From a checkpoint of a small transformer trained on Wikipedia.
Architecture: learned positions, biases, tied embeddings.
Each number is 128 + 32 x the weight over its row's rms, rounded and kept within 0 to 255. Layers, rows and columns count from 0. The size above them is the row's rms in percent of the matrix's.

# layer 3 MLP up, 1024x256, rms 0.0915, rows 652-705, columns 128-255
size [100 114 103 106 113 108  98  98  99 106 101  98  95  98 100  99  99 100  96  95  98  94 100 100  90 100  97  90  94 103  90  97  98  94 104 102  99 104 110 100  98  96 106 107 101  93 101 104 107 100 101  95  99 101]
[[157 143  88 148  74  96 112  93 109 198 137 109 123 154 122 131 123 113  87  71 112 126 183 116 135 125 101 125  93 149 193 146 145  70 175 104 156 111 100 123 199 110 139 164 122 149 130  94 106 155 187 121  81 116 111 121 175 117 132 114 124 139 165 145 160 137  76  99 131 116 156 126 105 123 120 149 112 109 157 154  47 132 121 123 174  89 112  98 145  75 168 157 141 168 100  65  92  80 135  63 128 132 155  84 136  99 159 101 148  64 124 152 142 113 152 128 163 102 143 134 121 161 102 102 140 172 110  84]
 [135 171 170 137 105  89 119 120  28 106 133  47 125 109  62 123 164 187 118  98 104 160 146 132 153 140 117 169 167 116 108  99 128 107 162 127 130  77 155 117 148 124 154 154 121  77 187 130 133  87 113 136  71 124  81 135 105 114 123 175 155 163 161 115  59 173  91  82 116 122 107  59  80 101 138 141  68 135 144  97  89 103  79 103 118 111  91 106 113 114 130  92 133 137 176 136 135 152  79 156 134 151 178 192 124 163 147  93 143  62 108 137  58 140 104 100 158 139 144 122 159 116 136 133 134 128 126 137]
 [130 107  96 158 128 189 125 182 136 120 148 129 108 115  91  86  89 143 158  79 131 133  94  91 108 158 141  96 157 135 178 134 171 114 142  79 137 163 201  97 142 113  71 165 129 125 153 201 105  74 129 137 154 138 135  85 108 148  73 115 139  95 123 141 110 118 190 124 135 122 164 121  98 128 104 109  95 200 132 119 157 108 146 101 145 194 155 125 129 166 145 119 101 174 149 109 152 130 143 134 158 173 140 175 216 103 128 143  89 105 135  92  75 132 127 153 112 121  84  69  85 169 152 148 126 108 132 136]
 [130 101 156 108 147 105 136  82 164 185 141 151 191  85 135 136  75 121 129 111  86 179 180 167  97 178  65 127 137 113 162  95 188 155 136  67 133 131 124 136 128 180 155 150 114 145 103 131 144 178 123 149 148 125 182 158 116 121 104 152 116 140 113  94 157  89 137 116 130 160 106  84 125 197  89 110 104  81  71 143 175  96 102 177 101  87  77 145 119 151  94 134  84 109 142 123 140  86 138 115  88 126 106  67 118 147 146 189 120 211 125 105  89 126 107 213 160 174 117 105 116 113  93 131 149  77 145 147]
 [ 64 130 133  99 149 132  89  17 116 158 130 132 166 144 136 107 149 121 123 169 149  66 141 105 170 125 119 129 102 165  83  96  82 172 130  78 121 129 109 165  36 162 112 130 120 145 124 108 148  75 133 150 161 177 135 106 145 178 127 121 124 186 138 125 171 102 202 134 106 158 111 120 102 121 108 135 130 106 163 198 142 114 140  82 144 116 148 177  89 114 169  89 132 116  92 146 125  99 159 121 124  92 112 143 142 106 138 152 144 135  85  98 124 150 126 128 112 130 143 126 145 175 142  87 124 141  93 171]
 [140 128 122 164 142 160 129 163 113 104 136  73 147 166 112 151 182  85  99 159 132 118 129 186 139 134 159 141 119 137  50 151 149  97 147 127 138  91 161 127 161  80 146 137 125 122 138 136 123 156 167 153  95  77  92 130 137 171  66  83 120 154 155 130 186 125  77 121  68 126  57  91 117  90 170  67 143 147  84 110 157  86 187 123 125 130 113  74 165 126 110 109 153 126 104 117 104 190 112 184 193 151 145 152 185 105 125  62  66 116 175 137  91 122  88 205 100 169 103 129  83 162  86 112 146 124 137  81]
 [146  81 146  72 138  86 135 113 168  97 113 118 133 132  89  93  84  84  54 154 188  94  98 143 151  92 115 144 128 152 125  93 129  84  89  67 114  83 137 154 137 114 123 159 127 130 104 178 102 117 142 169 123 163 150 179 116 120 152 145 144 164 164  62 107 132 152 147 154  48 123 154  74  93 115  82 159 151 130 113 141 158 116  91 136 101 115  67 162 134 104 195 169 115 138 138 145 126  94 184 135 145 187  89  89 149 145 101 121 112 110 116 162  87 176 138 144 122 172 166 115 109 130 106 192 112 109 173]
 [127 148 134 140 130 131 170 168 107  64 103 103 150 117 136 142  97 151  84 134 150 133 131 129 129 166 121 128 134  92 115  91 114 107 176 168  89 153 124 112 106 138 127  69 146 106 113 141 121 103  90 115 201 182 109 116 142 122 157 107 120 127 154  98 166 142 147 180 143  45  84  95  76 101  91 127 166 194  85 127 142 120 180 187  91 139 122 204 102 126 120 133 100 114  92 138  59 121 116 135 122 137 128  78 126 167 125 146 109 131 152 156 122 103 134 142 130 154 143 134 119 116  61 112 153  73 123 138]
 [164 152 179 165  99 144  83 150 140 130 138 181 142  69 136  74 100 111 174  77 138 141 132 140 137 102 132 146 113 104  80 126  50 144 154  96  90 107 180 100 143 113 109 145 166 133  81  38  57 137 203 120 128 156  66 180 133  84 135  98 122  94 123 124 167 165 146 142 172  96 131 108 114 115 115 181 150 125 140  84 109 127 131 137 117  89 131 116 118  77 112  88  91 137 124 142 112 177 115 106 159 100 123 181 152 153  97  65 130 106 142 151 133 167 178 123 183  96 119 123 143  88 115 136 138 112  92  82]
 [157 151  93 119  71  90 144 117 113 157 107 130 127 166 165 164 224 160 123 168 109 162 163 109  97 177 109 107 142  57 148 108 170 100 112 171 155 144  97  95 143  86 104  93 115 152 137 101 132 185 198 150 144 128  95  88 119 190 140 123 118 102 139  57 173 121 188 127 102 131 185  17 143 157 115 128 162  82 136 164 168 154 147 124 116 123  93 104  88 166 142 192 124 162 145 118  93 248 133 103 175 185 115 143 166  88  65 101 121 112  89 102 162 138 108  69 129 142 115 130 116 132 125 135 130 102 106 156]
 [117 158 124  99  49 198 143 129 172 110 115 133 130 151 118  82 164  63 189 158 104 121 141 137  80 108 134 105  84 165 158 146 115 156 123 132  89 135  97 210 123  99 101  87 141 115  90 103 169  92 176  97  95 148 115 111 139 174 155 167 156  54 136 130 137 159 122 176 147 122  75 154 130 184 150 150  95  60 144  98 135 154   0 131 174 148 153 177 138 176  47  69 190 103 137 155 108  91  97 143 140  68  96 150  98 147 148 116 131 182 154 130 115 124 166 144 126 169 116 118 125 147 126 178  98 159 142  92]
 [150 139 104 127 152 105 121 124 127 125 168 150 193 124 115 127 147 151 115 188 145  54 118  98 147 166 115 127 118  72 124 160 119  69 123 154 117  61 118 119 115 101 147 128 123 122 142  90  72 141  93 115 199 147 117 148 120 142 110  99 137  63 121  96 123 176 169 160 101 120 135 128 170 115 151  52 118 116  86  84  77 104 109 119 104  97 124  89 127 123 106 200 144 150 145 128 135 166 131  63 171 113 141 131 127  94  95 221 131 100 131 146 100 149  89 133 136  90 140 121  39 135 142 131  90  90 229 182]
 [110 140 104 140 114 168  32 113 130 131 138 127 143  76 134 137 170 140  95 101 132  84 117 141 137  90 162 180 146  96 116 139 109  73  90 129 112 131 101 105 177 132 175  95 128 144 158  90  64 115 172 100 139  84 150 128  71 130 117  99 151  95 178  51 167 127 124 123 127 134 112  72 114 103 101 168 112 101  95 139 117 159 111 128 169  86 149 136 135 138  40 145 111 106 141 132 142 124 163  81 184 193 117 134 108  99 142 188 173 108 135 141 127 122 139 153 176 185 156  64 100 169 125 162 158 100 173 131]
 [112 113 156 149  83 167 174 132 117 129 151 134  81 187 116 141 114 171 163  52 119 143 150 120 107 108 137 127 219 128 120 140  89 110  83 116 142 200  92  56  96  79 144 172  83 171 150 171  93 148  92 180 109 136 108 193  86  99  81 123 123 157 176 128  38 157  97 132 159 149  88 107 141  84  87  99 107 128 185 102 117 133 126 143 105 127 166 124 125 156 114 150 123 146 113 159  91 106 188 138 184 126 126 165 195  80  87 141 157  72 180 124 123 135 162 123 128 112 108 132 113 187 188  97 157 125 131 127]
 [ 79 166 131 109 134 175 109 172 196 124 131 152 140 142 160 149  80 185  77 130 164 154 119 129  64  61  70 107 147 113 135 107 123 117 239 148 118 126 157  41 113 127 120 126 141 120 159 126 148 165 144 158 118  85 122 188 110 116  78 163 114 141 146 144 159 125 117  99  95 175 137 136 137 143 190 145 120 140 155  75 116 111 100 147 171  85 149 147 139  89 160 159 132 100 103 132 106 131 125 111 145 112 136 166 164 218 116 143 153  80 113 108 103  94 110 159 161 144 132  81  87 128 101 159 190 113  91 132]
 [146 107 110 132  73 136 158 100 104 127 144 110 104 118 106 104 117  93 178 154 112 184  91 115 159 159 110 155 187 151 143 164  85 173 135 118 142 155 219 121 238  96 136 133 127 144 193 128 131 173  58 109 136  95  19 124  81 163 102 166 205 142  99 188 115 145 141 111 150 160 126 154 206 183 106 139  99 189 145 111 104 121 111 133 129 119  99 113 145 109 117 180 127 133 143  68 114 166  74 167 134 156 134 145  73 144 118  65 136 122 131  68 118 128 147 142 118 134 213 103 136 146 145  42 129  74 142  93]
 [101 102 126 165  87 151 122 145 152 139 110 131 182 150 166 149 105 131 152 162 166 146 176 158  93 137  87  87 169 121 112 105 154 147  88 116 170  96  96  88 169  98 169 107 127 130 131 165 107 167 143 120 115  95 117 110 113 134  66 101 114  96 214 108 146  86 130 145 158 118 188 111 174 164 136 107  61 103 134 125  87 197 134  80  94 141 113 139 168 133 106 187 130  84 165  92 179  78 138 147 134 119 126 148 121 135 133 188  88 181 127  90 168  35 137 105 159 161 106 170 111 110 143 193 108 201 118 137]
 [ 89 141 127  99 129  93 164 159 108 172 128  78 116 139  95 164 133 164 128 147 138 170 118 109 152 191 132 121 145 117 159 140 176 145 156 132 130 141 125 105 140 148 121 161 131 100 128 145 135 114 152 180  87 134 147 132 144 133 148 123 142 114 152 106 150 141 145 217 144  97 185  77 147 123  88 134 122 118 122 114 208  67 115 177 116 174 112 195  81 168 189 120  93 125  85  74 117 135 106 126 184  63 121 162 126 159 110  95 131 106 148 154 145 130 149 114 174  98 124 102 134 112  98 173 109  56 144 106]
 [163  81  96 125 156  69 134 132 134 118 156  90 133  98 102 163 191 145  63 125 113 145 177 119 108 133 159 144 112 161  98 117 105 157  84 115 121 140  95  81 155 135 104 145 165 143 120 191 190 106 105 108  85  90 149 121 180 106  94 113 130  89 122 120 178 133 120 116 145 116 102 163 141 140  60 131 146 139 119  93 142 153 199 124 187  88  66  77  83 135 159 123 103 118 189 145 126 142  96 124  89 129 159  68 172 134 139  85 101 171  92  81 115 151 112 198 129 122  82  56 101 142 102 115 156 120 171 104]
 [192 134  86  88 104 142 210 125 148 186 135 148 138 137  87  88  64  46 124  64 153 125 151 142 126 100 139 110 139 107 121  84 128 170  85 103 147 184 178 166 128 153 108 199 169 133 150 129 136 122 107 123  91 113 142 157 167 152 139 162 119 143 154 118 191 100 113 162 145  88  88 164 132 133  90  98 164 113 113 132 117  98 123 137 104 170 106 101 171 134 130  72 117 173 125  87 121 115  62 170 175  72 122 168  89 133 161 192 128 103 136  95 102 105 167 111 189 116 158 106 139 154 113 196 138 111 120 102]
 [144 108 102 123 147  92  69 140 132 140  98  60 189 118 131 106 158 142 159 123 113 146 142  93  84 127 128 158 134 124 105 132 131 170  77 165  99 103 141 125 132 137 149  98 126 133 124 104 105 139 134  56 115 184 137  74 150 155 100 160 123 165 144  71 115  92  97 158  71 176  78  97 124 206  74 168 132 170 143 158 116 104 105  44 113 111 157 129 137 100 178 105 119 140 125 111 186 130  77 171 130  80 149  95 106  81 139 129 110 142 120 151 100  92  87 101 134 113 142 165 147 192 142 114  94 147 152 105]
 [158 156 139  87 144 112 144 114  78 114 188 112 145 108 124 154  77  95 119  94  57 117 107 177 154 114 150 132 163  91 150  99 145 136  61 161 174 127 123 134 151 133 106 158 127 126 159 114 136 124 133  99 151 150 155 137 128 102 109 130 132 138 152 117 110 168 167 170 124 173 111 138 143 156 164  71 105 167 138  83 138 173 137 179  70 116 140 123 130  65 105 162  96 122 189 146 128  96 187 154 123 154 154 152  82 143 132 106  96 126 121 165 110 153  84 155 132 161 165  94 199 123 136 126 132  91 140 152]
 [136 192 166 142 134  83 145 205 118  94 192 106 212 117 114 174 117 149 139 110 173 121 153  83  88 110 167 158 157 144 205 123 110  49 118 125 151 126 174 141 145 136 162 140 126  79 143 105 113 153 124 150 104 102 116 145 139 184 132 144 120 120  89 112  97 146 117 147 116 173  63 112 124 111 177  64 154 199 108 160 126  94 110 144 111 136 137 104 133 129 118 134 106  71 159 139 133 101 139 158 133 126  93 133 120 124 105  88 129 111  85 166 179 150 128 128 153 131 146 160 154 160  46 121 166 145  53 103]
 [171  73 107 130 147 140 130 158  69 107 147 140 106 160 151 155  61  85 118 146 145  79 124 126 114 143 113 142 111 163 144 110 180 177 127 131 156 163  86 130 121 123 118 221  99 120 143 158 132 148 129 109 147 115 153 104 129 179 155  86 188 124 119  93 127 146 131 168 107  91 150 149 152  80 185 138 137 157 100  93 113 140 127 150 118  78 151 183 137 149  96 181 143 169 138 155 150  90 167 174 159 112 156 172  96 141 140 138 117 185 169 116 106 146  76 158 139 147 135 126  86 115 102 110 144 107  57 164]
 [108 152  99 135 120 142 110  91 110 189 127 136 133 125 131 119 179 159 128 121 106 167  77  75 154  82 134 101 182 158 149 146  81 111 114 128 167 151 138  89 151 135 138 125 152 125  60 149 149 121 156 173 103 100  85 145 107 171 152 108 158 130 121 135 150 129 133 107 148 161  83 119 135 166  99 136 100 113  56 169 130 138 145  69 146 131 136 156 208 209 148  95 144 134 122  66  86 140 131 180  68 180  99 100 201 116 142 118 175 120 142  82 104 194 100  63  57 118 117  82  94 159 127 117  69  90 145 131]
 [121 131  85 126 225 157 120 129 141 179  82 126 164 145 166  98 144  76 112 150 123  83  97 104 126 110  99 110  69 183 103 143 138 154 126 127 133 177 169 149 136 105 148 127 104 149 137 130 139 153 137 137 161 105  95 101 143 122  89 145 131 127 179 106 140 143 123 164 166 114 105 144 114 138 108 158 100 136  86 167 117 113 103 163 145 182 172 137 167 145 129 160  99 130 166 109  86 134 202 165 130 142 127  65 126 136  99  89 129 124 101 125  49 106 135 127 174 126 167 108 107 105  83 117 123 151  82 176]
 [211 193 157 155 131  56  88  66 194 152 130 116 139 130 102 109 122  89 103 135 173  92 110 111 174 136 115 112 137  95 185  98  97 186  96 101 125 122  56  83 138 126 191 117 135 179 144 117 126 134 174 138  96 126 119 141 173 197 145  91 166 109  92 139 157 129 106 130 101 124 183 132 134  84  83 117 174 117 111 151 148 138 130 117 156 152  71 123 145 134 152 150 100 121 129 141 127 111 124 142 155 128 127 129 140 122 173 108 106  98 107  87 157 129 112 104 105 149 145 140 113 120 104 104  74 110 145 121]
 [161 102 129 119 109 183 124 160 114 130 205 139 172 108 134  81 162 163 156  89  79  36  89 117 168 130 129 178 163 161 133 111  94 173 122 113 140 143 137 141 127 170 161 115  70 122 106  84 114 112 216 145 123 136 104 114  84  98 149 152  99 111 130 134 125  89 129  98 127 122 126 118  93  49 142  97  92 119  84 138 109 186 108 184 107 186  66 170  90 151 146 145 145 103 118 184 122 117 184 132 140 133 132 137 136  99 155 105 148 108 160  80 123 116  93 192 104  82 137 169 138 147 158 128 164 192 124 163]
 [124 125 104 137 154 121  86 103 122 191  68  75 126 157 130 159  82 165 179  93 122 118 131 160 208 114  99 193 127 172 135 110 129 105 120 119 150 203 124 131 143  89  88 153 118 161 120 113  96 140 104  81  96 101  40 132 113 178 188 102 121 121 104 124  83  94 108 153  92 171 130 125 169 136  92 111 143 141 111 127 154 123  95 154 111 166 127 140 126  75  98 102 157 135 109 109  98 197 160 126 121 102 112 129 126 192 107 179 123 116 125  76 144  94 165 149  85 127 117 162 145 114 120 101 114 145 107 106]
 [125  95 159 132 158 111 158 180 148  80 160 158 142 132 176 112 171  97  79 104 162  84 163 136 151  89  70 169 118 144 157 143 140  83 124 116 145 118 199 135  15 163 136 120 180  64 147 133 124  35 107 124 158  78  83 132 159 168 107 132  88 153 138  88 145 132 140 140 137 117 114 142 142 208 201 134 129  71 132 152 155 157 161 119 136 158 127 167 134 146 123 160 111  80 113 146 130 186 154 145  88 171 168 103 173 188 103 119 155 140 131 149 110  45 147 164 158 104 134 124 142 145 134 134 175  82 130 136]
 [150 182  96  99 131 117 149 147 106 131 136 122 149 102 155 134  77 141  77 136 128 123 138 155 152  72 140 128 104  66 104 130 149  97 138 146 122 133 152 152 104 142 155  87  76 136 121 112 131 124 117 120  91 167 161  65 143 145  92 154 106  76 132  91  93 135 134  74 144 133  80  38  91 147 143 120 194 126  70 120  57 133 102 159 106 169 162 119 151 125  96 137 174 114 176 126 124  81 125 123 158 190 120  77  79 117 108 105 173  81 138 135 151 144 132 100 112 166 140 122  89 101 120 182 169 123 175  51]
 [ 51 158 104 168 143 172 191 163 115 110 111 173 169 159 106  97 112 124 155 125 133  73 105  93 112 148 121 149 162 103 162 129  98 111 117 134 104 128  99 118 128 197 146 163 138 146 139 139 151 164  86 128 138 127 101 124 209 102 117 149 165 140 151 146 130 103 139  93  88 136 127 151  90 132  98 159 112 103 138 149 166  92 112 136 174 104 138  84 144 173 159 109 114 188 133 140 220 178  73 148 107  42 186 130  74 163  80 110 149 176 131 128 159 154 129 138  65 157 111 123 128 127 180 131 156 109 157  89]
 [ 92 111 114 122  97 121 123 189 132  89  77 150 103 139 101 165 172 197 180 109 116 191 114 131  47 108 126 139  83 156  91  86 161  70 128 111 203 158 174 138  89 166 121 191 160 151 139 111 127  80 135 150 149 151 133 150 154 119  89 142 105 151 110 147 120 117 140 160 138 139 121  95 176 146  87  81 150 104 125 145 100 122 141  77 136 151  94 163 183 116 132 101 146 150 128 159 136 134  53 114 127  80 116  79 141 112  89 169 134 138 103  78 135 131  75 152 150 166 132 113 139 171 132 115 141 123 126 174]
 [101 155 129 113  96 181  96 178  89 137 124  86 147 117 157 156 144 108  76  82 135 127 177 147 128 151  83 158 157  85 128 178 165 165 136  88 175  97 153 120 132 118 108 130 103 115 149 107  94 149 110 157 133 151 153 132 163 142  52 155 136  68 116 111 109  81  92 144 156 113 151 136 160 171  84 141 148 126 130 141 115 176 194 119 134  43 125 101 134 118 146 117 176 132 116 161 144  92 132 123 158 130 116 141 139 191 126 145  93 159 136 104 146 114 143 192 163 147 182 113 129 134  95 159 108 127 205 133]
 [141 122 163 118 187 125 127 158 160 153 123 126 148 115  75 109  90 169  61 141 152 128 108 133 110 155 138 115 128  98  90 140 172 108 110  98  81 166 178 115 117  95 136 112 108 122 217 123 170 140 142 150 177  75 124 132 119 136 164 133 141  99 103  66 152 132 156  98 108  98 116 127 154 119 115 162 180 145 184 148 120 139 153 136 141  94 117 105 137 127 139 129 153  81 211 136  95 109  71 174 105 170  89 112 183 118 164  79 129 116  99 114  88 108 113 137 120 129 101 116  91 204 102 139 138 124 107 156]
 [143 127 197 129 205 153  79  69 134 127 132 116  86 163 177 155 128 134  88 123 164 135 116 150 157 125 172 105 149 135 180 139 135 166 126 121 169  97  93  80  80  97 168 147 134  41 112  87 169 171 115 162 155 135 149 115  92  98  75 147 127 123  86 132 103 105  79 135 134 165  99  69 103  93 107  63 131 167 128 105 126 208 114  98 118  75 182 124 123 153 102  91 145  94 107 145  92 143  50 130 112 109  93 140 160 116 109 137 138 126 130 103 113 171 152 165 116  79 115  94 132 115  91 210 114 122  90 139]
 [166 114  93 166  77 137  49 134 117 167 182 102 171  99 101 147 129 111 168 147 137 169 216 179  62 196 124 159  47 173 124 151  96 119 137 117  63  94 135  88 177 142 119 167  83 131 121  83 165 151 185 147 171 119 141 132 122 133 130 100 178 161 149 140 157 112 108 163 134 104 126  91 155 126 143 111 139 138 127 167 162  84 114  84 163 145  86 159 140 168 106  62 124 118 134 101  99 151 124 140 125 114 128 143  78 127 146 176 105 128 182 125 154 127  61 101 201  90 130 173 121  96 103  98 141 128 125 115]
 [172  90 127 165 187 139 116 111 130 100 123 153 123 215 117 158 147  78  95 120  93 157 119 130 119 173 147 152 165  92  97 114 135 130 121 127 135  56  93 112 164 136 153 154 125 120 145 127 151 129 129 119 114  94 111 118 140 149 131 107 146 163 168 162 127 202  67 145 111 136 130 152 168 143 136  97  54 120 142  98 118 151 109 112 120 164  80 122 185 153 103 123 145 140 169 115  85 140 142 144 141 131 112 159 149 117 176 115 174 128  76  52 150 112 126 163 116 227 138 122 128 100 138 155 148 132  80 120]
 [129 161 153 112  97 125 137 146 158 165 146 108 117 150  81 180  76  90 162 155 119 124  60 161 135 137 114 160 132 131 154 158  86 130 128 144 105  87 176  67 147 135 142 104 115 157 189 126 175 171 131 107 122 200 133 134  48 115 161  89  91 113 157 137 160 150 134 167 116 188 142 175 141  39 142 155 117 144 138 122 187 128 103  94 130 193  88 134 128 102 134 137 128 122  95 119 119  86 107 192  63 100 136 147 133 139 131  86 146 120 132 105  89 110 111 176 100 136 154 132 120  90 129 178  87 178 135  94]
 [157  66  97 159 110 119 157 122 139 142 183 113 145 100 131  81 178 168  59 134 112 173 146 193 154  75 141 147  49  93 134 169  57 154 124 133 101 105 148 120 153 184 161 156 163 105 158 136  74  95 123  94 175  55  85  96 127 203  62 151 102 128 126 101 150 188 117 156 181  95 137 131 160 130  87 117 127 141 160 148  93 106 121 152 100 110 116 177 139 159 111 143 151 186 143 159 181 141 127  83 223 130 137 129 169 147 119 136  96 120  86  71 113 119 133 104 165 116 138  76 104  82 124 192 131 127 139  69]
 [ 84 169  87 139 183  96 174 151 163  84  82 121 141  89 182 176  86 156 148 143 144 112  90  95 128 127 114 111 110 124 133 120 127 101  93 144  94 112 183 170 150 142 113 122 102 170 124 140  99 148 146 110 120  79 137 141 107 150  96 183 159 156 130 137  92 130 106 124 209 159 150  56 166  92 153 138  72 141  71 141 149 161 152 175 144 135  72 114 140 120 150 152 127 111 170 138 103  94 129 137 156 154 123 155 181 101 111  56 124 210 133  36 172 128  99 153 192 178  84  69 154 121 189 153 110 153 182 154]
 [137 175 174  89 103  42 175 171  63 120  94 150 105  86  94 119 193 125 116  43 141 145 134 133  80  83  93 112  82  84 131  83 163 143 155 128 112 141 162 115 130 140 184 142 125 147 112 156 131 140 132  72 121 199 146 132  55  82 134 128 149 160  89 106 123 121 137 153 104 148 134 171 151 140 150 141 130 136 139 138  93 168 154  63 120  95 113 185 173 156 140 124 132 125 121 162 100 115 112 129 110 137 147 133 115  93 177 122  95 117 128 107 161  88 144 146 170 125 154 122 154 177 127  79 110 149 140 116]
 [128  87 155 123 155 114 113 138  93 179 133 139 105 113 108 144 171  74  70 126 108  81 134  74  83  95 163 127 131 157 148  69 176 106  79 144 168 132 176 142 106  72 138 115 102 135 175 142 216 138 134  96 131 108 139 142 119 102 142  90 108 124 184 162 160  92  89 130 106 159 179 185 151 168  91  62 105 180 120 172 168  87 152 127 104  88  93 138 175 126 120 106 112  45 129 112 126  98 197 177 222 126 117 120 117  90 116  96 165 155  88 152 123  84 140 160 121 183 148 146 115 133 105 150 105 140 116  90]
 [133 151 125 128 126 156 127 156 143 122 130  97 151 109 124 150 122  43 135 114 144 156 103 122 104  98 156 107 124 156 119 100  92 101 123 169 123 112 139  65 128 115 136 135 134 106 113 117 108 108 147 108 147 184 166 124 135  90 118 149 137  76 145 110  62 126 115 156 194 107 105  96 185 187 128 125 108 144 122 132 114 105 107  53 125  90 151 120 156 103 109 154 131 118 131 146 126 183 151 122 175  80 151 120 161 144 109 134 133  87 112 162 132 113 120 111 157 110 143  92 109  90 163 121 144 194 136 118]
 [153 131  90 137 199 127 109  88 139 132 114 144 106 177  93 108 171 136  88  73 131 121 126 123 151 165 157 216 193 136  95 157  89 101 105 129  84 142 124 170 166 100 162  98 135 137 107 176 116 128 141 123 142 151 136 133 100 112  68  95 156 143 185  87 132  87 153 150 131  97  97 176 153  93 158 107 149 212 119  88  97 149 105 111 143 110 135 123 135 103 118 112  90 148 132  94 171 183 136 138 128 120 146 171 189 109  90 113 142 183 203 120 128  60 174 157  90 171 111 142 129 150 126  45 147  96 128 168]
 [156  83 119 173 144 149 106 161 132 143 137  62  69  72 115 156 118  57  81 130 103 185 146 120  67 130 122 126 193 110 168 136 143 123  78 113  82 154 115 171 128 167 163 203 128 101 213 113 146 111 126 116 103 121 113 151 149 135 170 137 106 104 153 196 176 120 154 120 171 110 135 114 134 113 222 138 168 138  83  57 181  91  89 161 118  77 141 119 113 155  74 144 140 174 106 116 190 176 178  95 148 137 134 134 106 131 144  88 122  71 187 104 117 189  91 127 146 142 114 165 105 177 127 155 124 101 153 116]
 [156 151 156 104 123 130 121 117 136 129 134 166 149 117 221 116 124 187 172 135  97 135 133 140 166 120 130 134  89 108  83 123 149 145  90 119 139  29 181 122 109 154 115 118 153 116 167  98  87 144 138 120 150 161 102 132 197 153 143 127 109 176 156 159 158 169 160 141  84 119 131 131  93 155 108 187  96 110  98 144 166 112  94 143 112 198 145 133  91 130 109 116 130 170 113  70 104 136 204 141 132 116 159  93 154 136 166 147 130 129 180 111  93 133 116  40 125 117 125 131  79 129  83 148 137 142  78 156]
 [143  75 137 150 209 100  75 159  78 134 165 121 120 138 201 129 134  93 152 126  56 114 130 132  99 123 125  79 136 164 159  87 134 171 109 131 120 146 154 186 154 170 168  74 146 130 134 182 131  85 125  92  98 178 151 124 139 172  64  91  91  92 100 157 134 120 106 122 141 152 140 149  88 114 182 115 144 130 134 132  74 112 117 101 131 123 138 133  76 161 164 109 121 166 167 126 152  91  42 145 224 150 107 144 164 129 129 128 132  90 119 104  86 144 124 161 104 118 113 207  95 121 137 176 119 105 174 155]
 [160 128  71 184 112  22 125 177 111  87 154  84 121 121 156 155 180 129 149 101 151 137  79 133 145 169 131 167 169 161 149 142 117 138 130 126 135 115 145 164 205  93 144 114 132 163  96  99  81 111  99 152 181 121  92 171  99 114  92 180 223  85 130 123 107 100  92  85  67  79 131 183 165 176 172 127 152  69 161 118 163 141 142  90 143  99 148 150 130 105 115  60 164 149 149 114 132 146 155  91 131 128  92 102 104 122 142 122 125 207 126 136 137 136 124 132 134  97 179 122 128 121 135 166 122  49 171 147]
 [134  84 139 112 118 175 135 114 119 130 104 140  96 162 111  33 129 110 104  88 156 161 172 150  87 122 117  84 106  65 106 121 114 111 127  94 125  59 137 136 155 122 155  99 165 141 141 105 151 135 105  67 130  66 129 126 126 122 124 166 106 106 133  78  41 129 112 107 145 172  68 163 163 115 132 171 126 114 118 144 107  81 118 163  99 125 187 136 156 101 155  97 125  86  87 193 148  97  98 189 118 120 135 163  97 139 164 147 161  99  83  94 171  90 135 180  98 144 140  86 133 156 167 161 145 163 152  93]
 [104 134 138 127 122 140 158  81  82 124 112  79 192 187 114 153 139  79 145 114  84  98 163 153 186 103 156 152 106  97 130  93 139  85 156  81 100 107 168 135 183 121 141 159  87  96 143 135 184 179 179 122 146 111 184 100 139 101  56 110 136 159 138 114 146 166 106 135  87  86 110 101 135 126 147 194 185 101 182 156 141 134  89 117 121 119 148 143 107 117  80 197 101  71 146 159 104 184 109 158 180 102 122 103 127 121 134 111 101 122 163 183 132 107 155 137 130 106 147 126  63 142 164 151 144 153 138 151]
 [133  73 138 106  83 194 166 129 154 133 113 106 172 145 126 140 113 115 150  87  95 125 193  86 210 141 178 153 124 163 123  94 179 162 122  60 168 147 145  90 125 114  62 124 186 109 104 138 101  56 136 150  30 117  97 105 158 178  98 139 147  78 144 146 184 150 126 179 117  63 139 114 122  62 100 129 180 161 174  97 112 159  97 149 109 146 122 139 169 173 143 122 127 122 135 126 122 140 110  53 127  98 203 149  87 170 152 133 144 103 130 151 145  62 218 142 186 114 151  96 132 189 141 153 119 159 125 162]
 [ 71  80 108  91 167 115 119 140 131  91 170 109 131 140  56 173 123 130 150 130 173 120  76 113 160 110 199 143 128 109  86 151 176 123  96  85 148 124 103 171 109 165 120 155  81 127  83  95 139 108  62 173 133 127 135 147  99 144 187 124  96 139 129 158 105 114 120  67 169 118 188 124 121 162  96 133 115 126 105 134 173 153 119 224 146 136 140 154 131 174 123 116 150 142 133 159 117  90  99 151 186 115  79 108  81 195 143 171 113 131 101 190 138 142 119  99 127 147 127 139 101 122  48 118 152 103  70 146]
 [166  71 113 141 139 126 117 134 110 182 133  77 111 113 126 145 124 109  94 132 134  97 133 118 151  75  87 147  76 117 118 116 149  98 145  78 124 127 165  93 115  79 117 101 184 119  88  42 134 126 110  90 156 166 179 139 178 183 145 126 104  91 148 164 178 174  91 147 129 185 166  58 154 145 159 182  41 126 130 112 159 160  89  81 174  82  98 129 102 103 161 209  81 168 162 149  98 120 141 147 175 138  92 119 133 152 120 170 140 157 120 157 103  89 106 147 115 171 116  99 129 150 158 139 134 172 138 168]]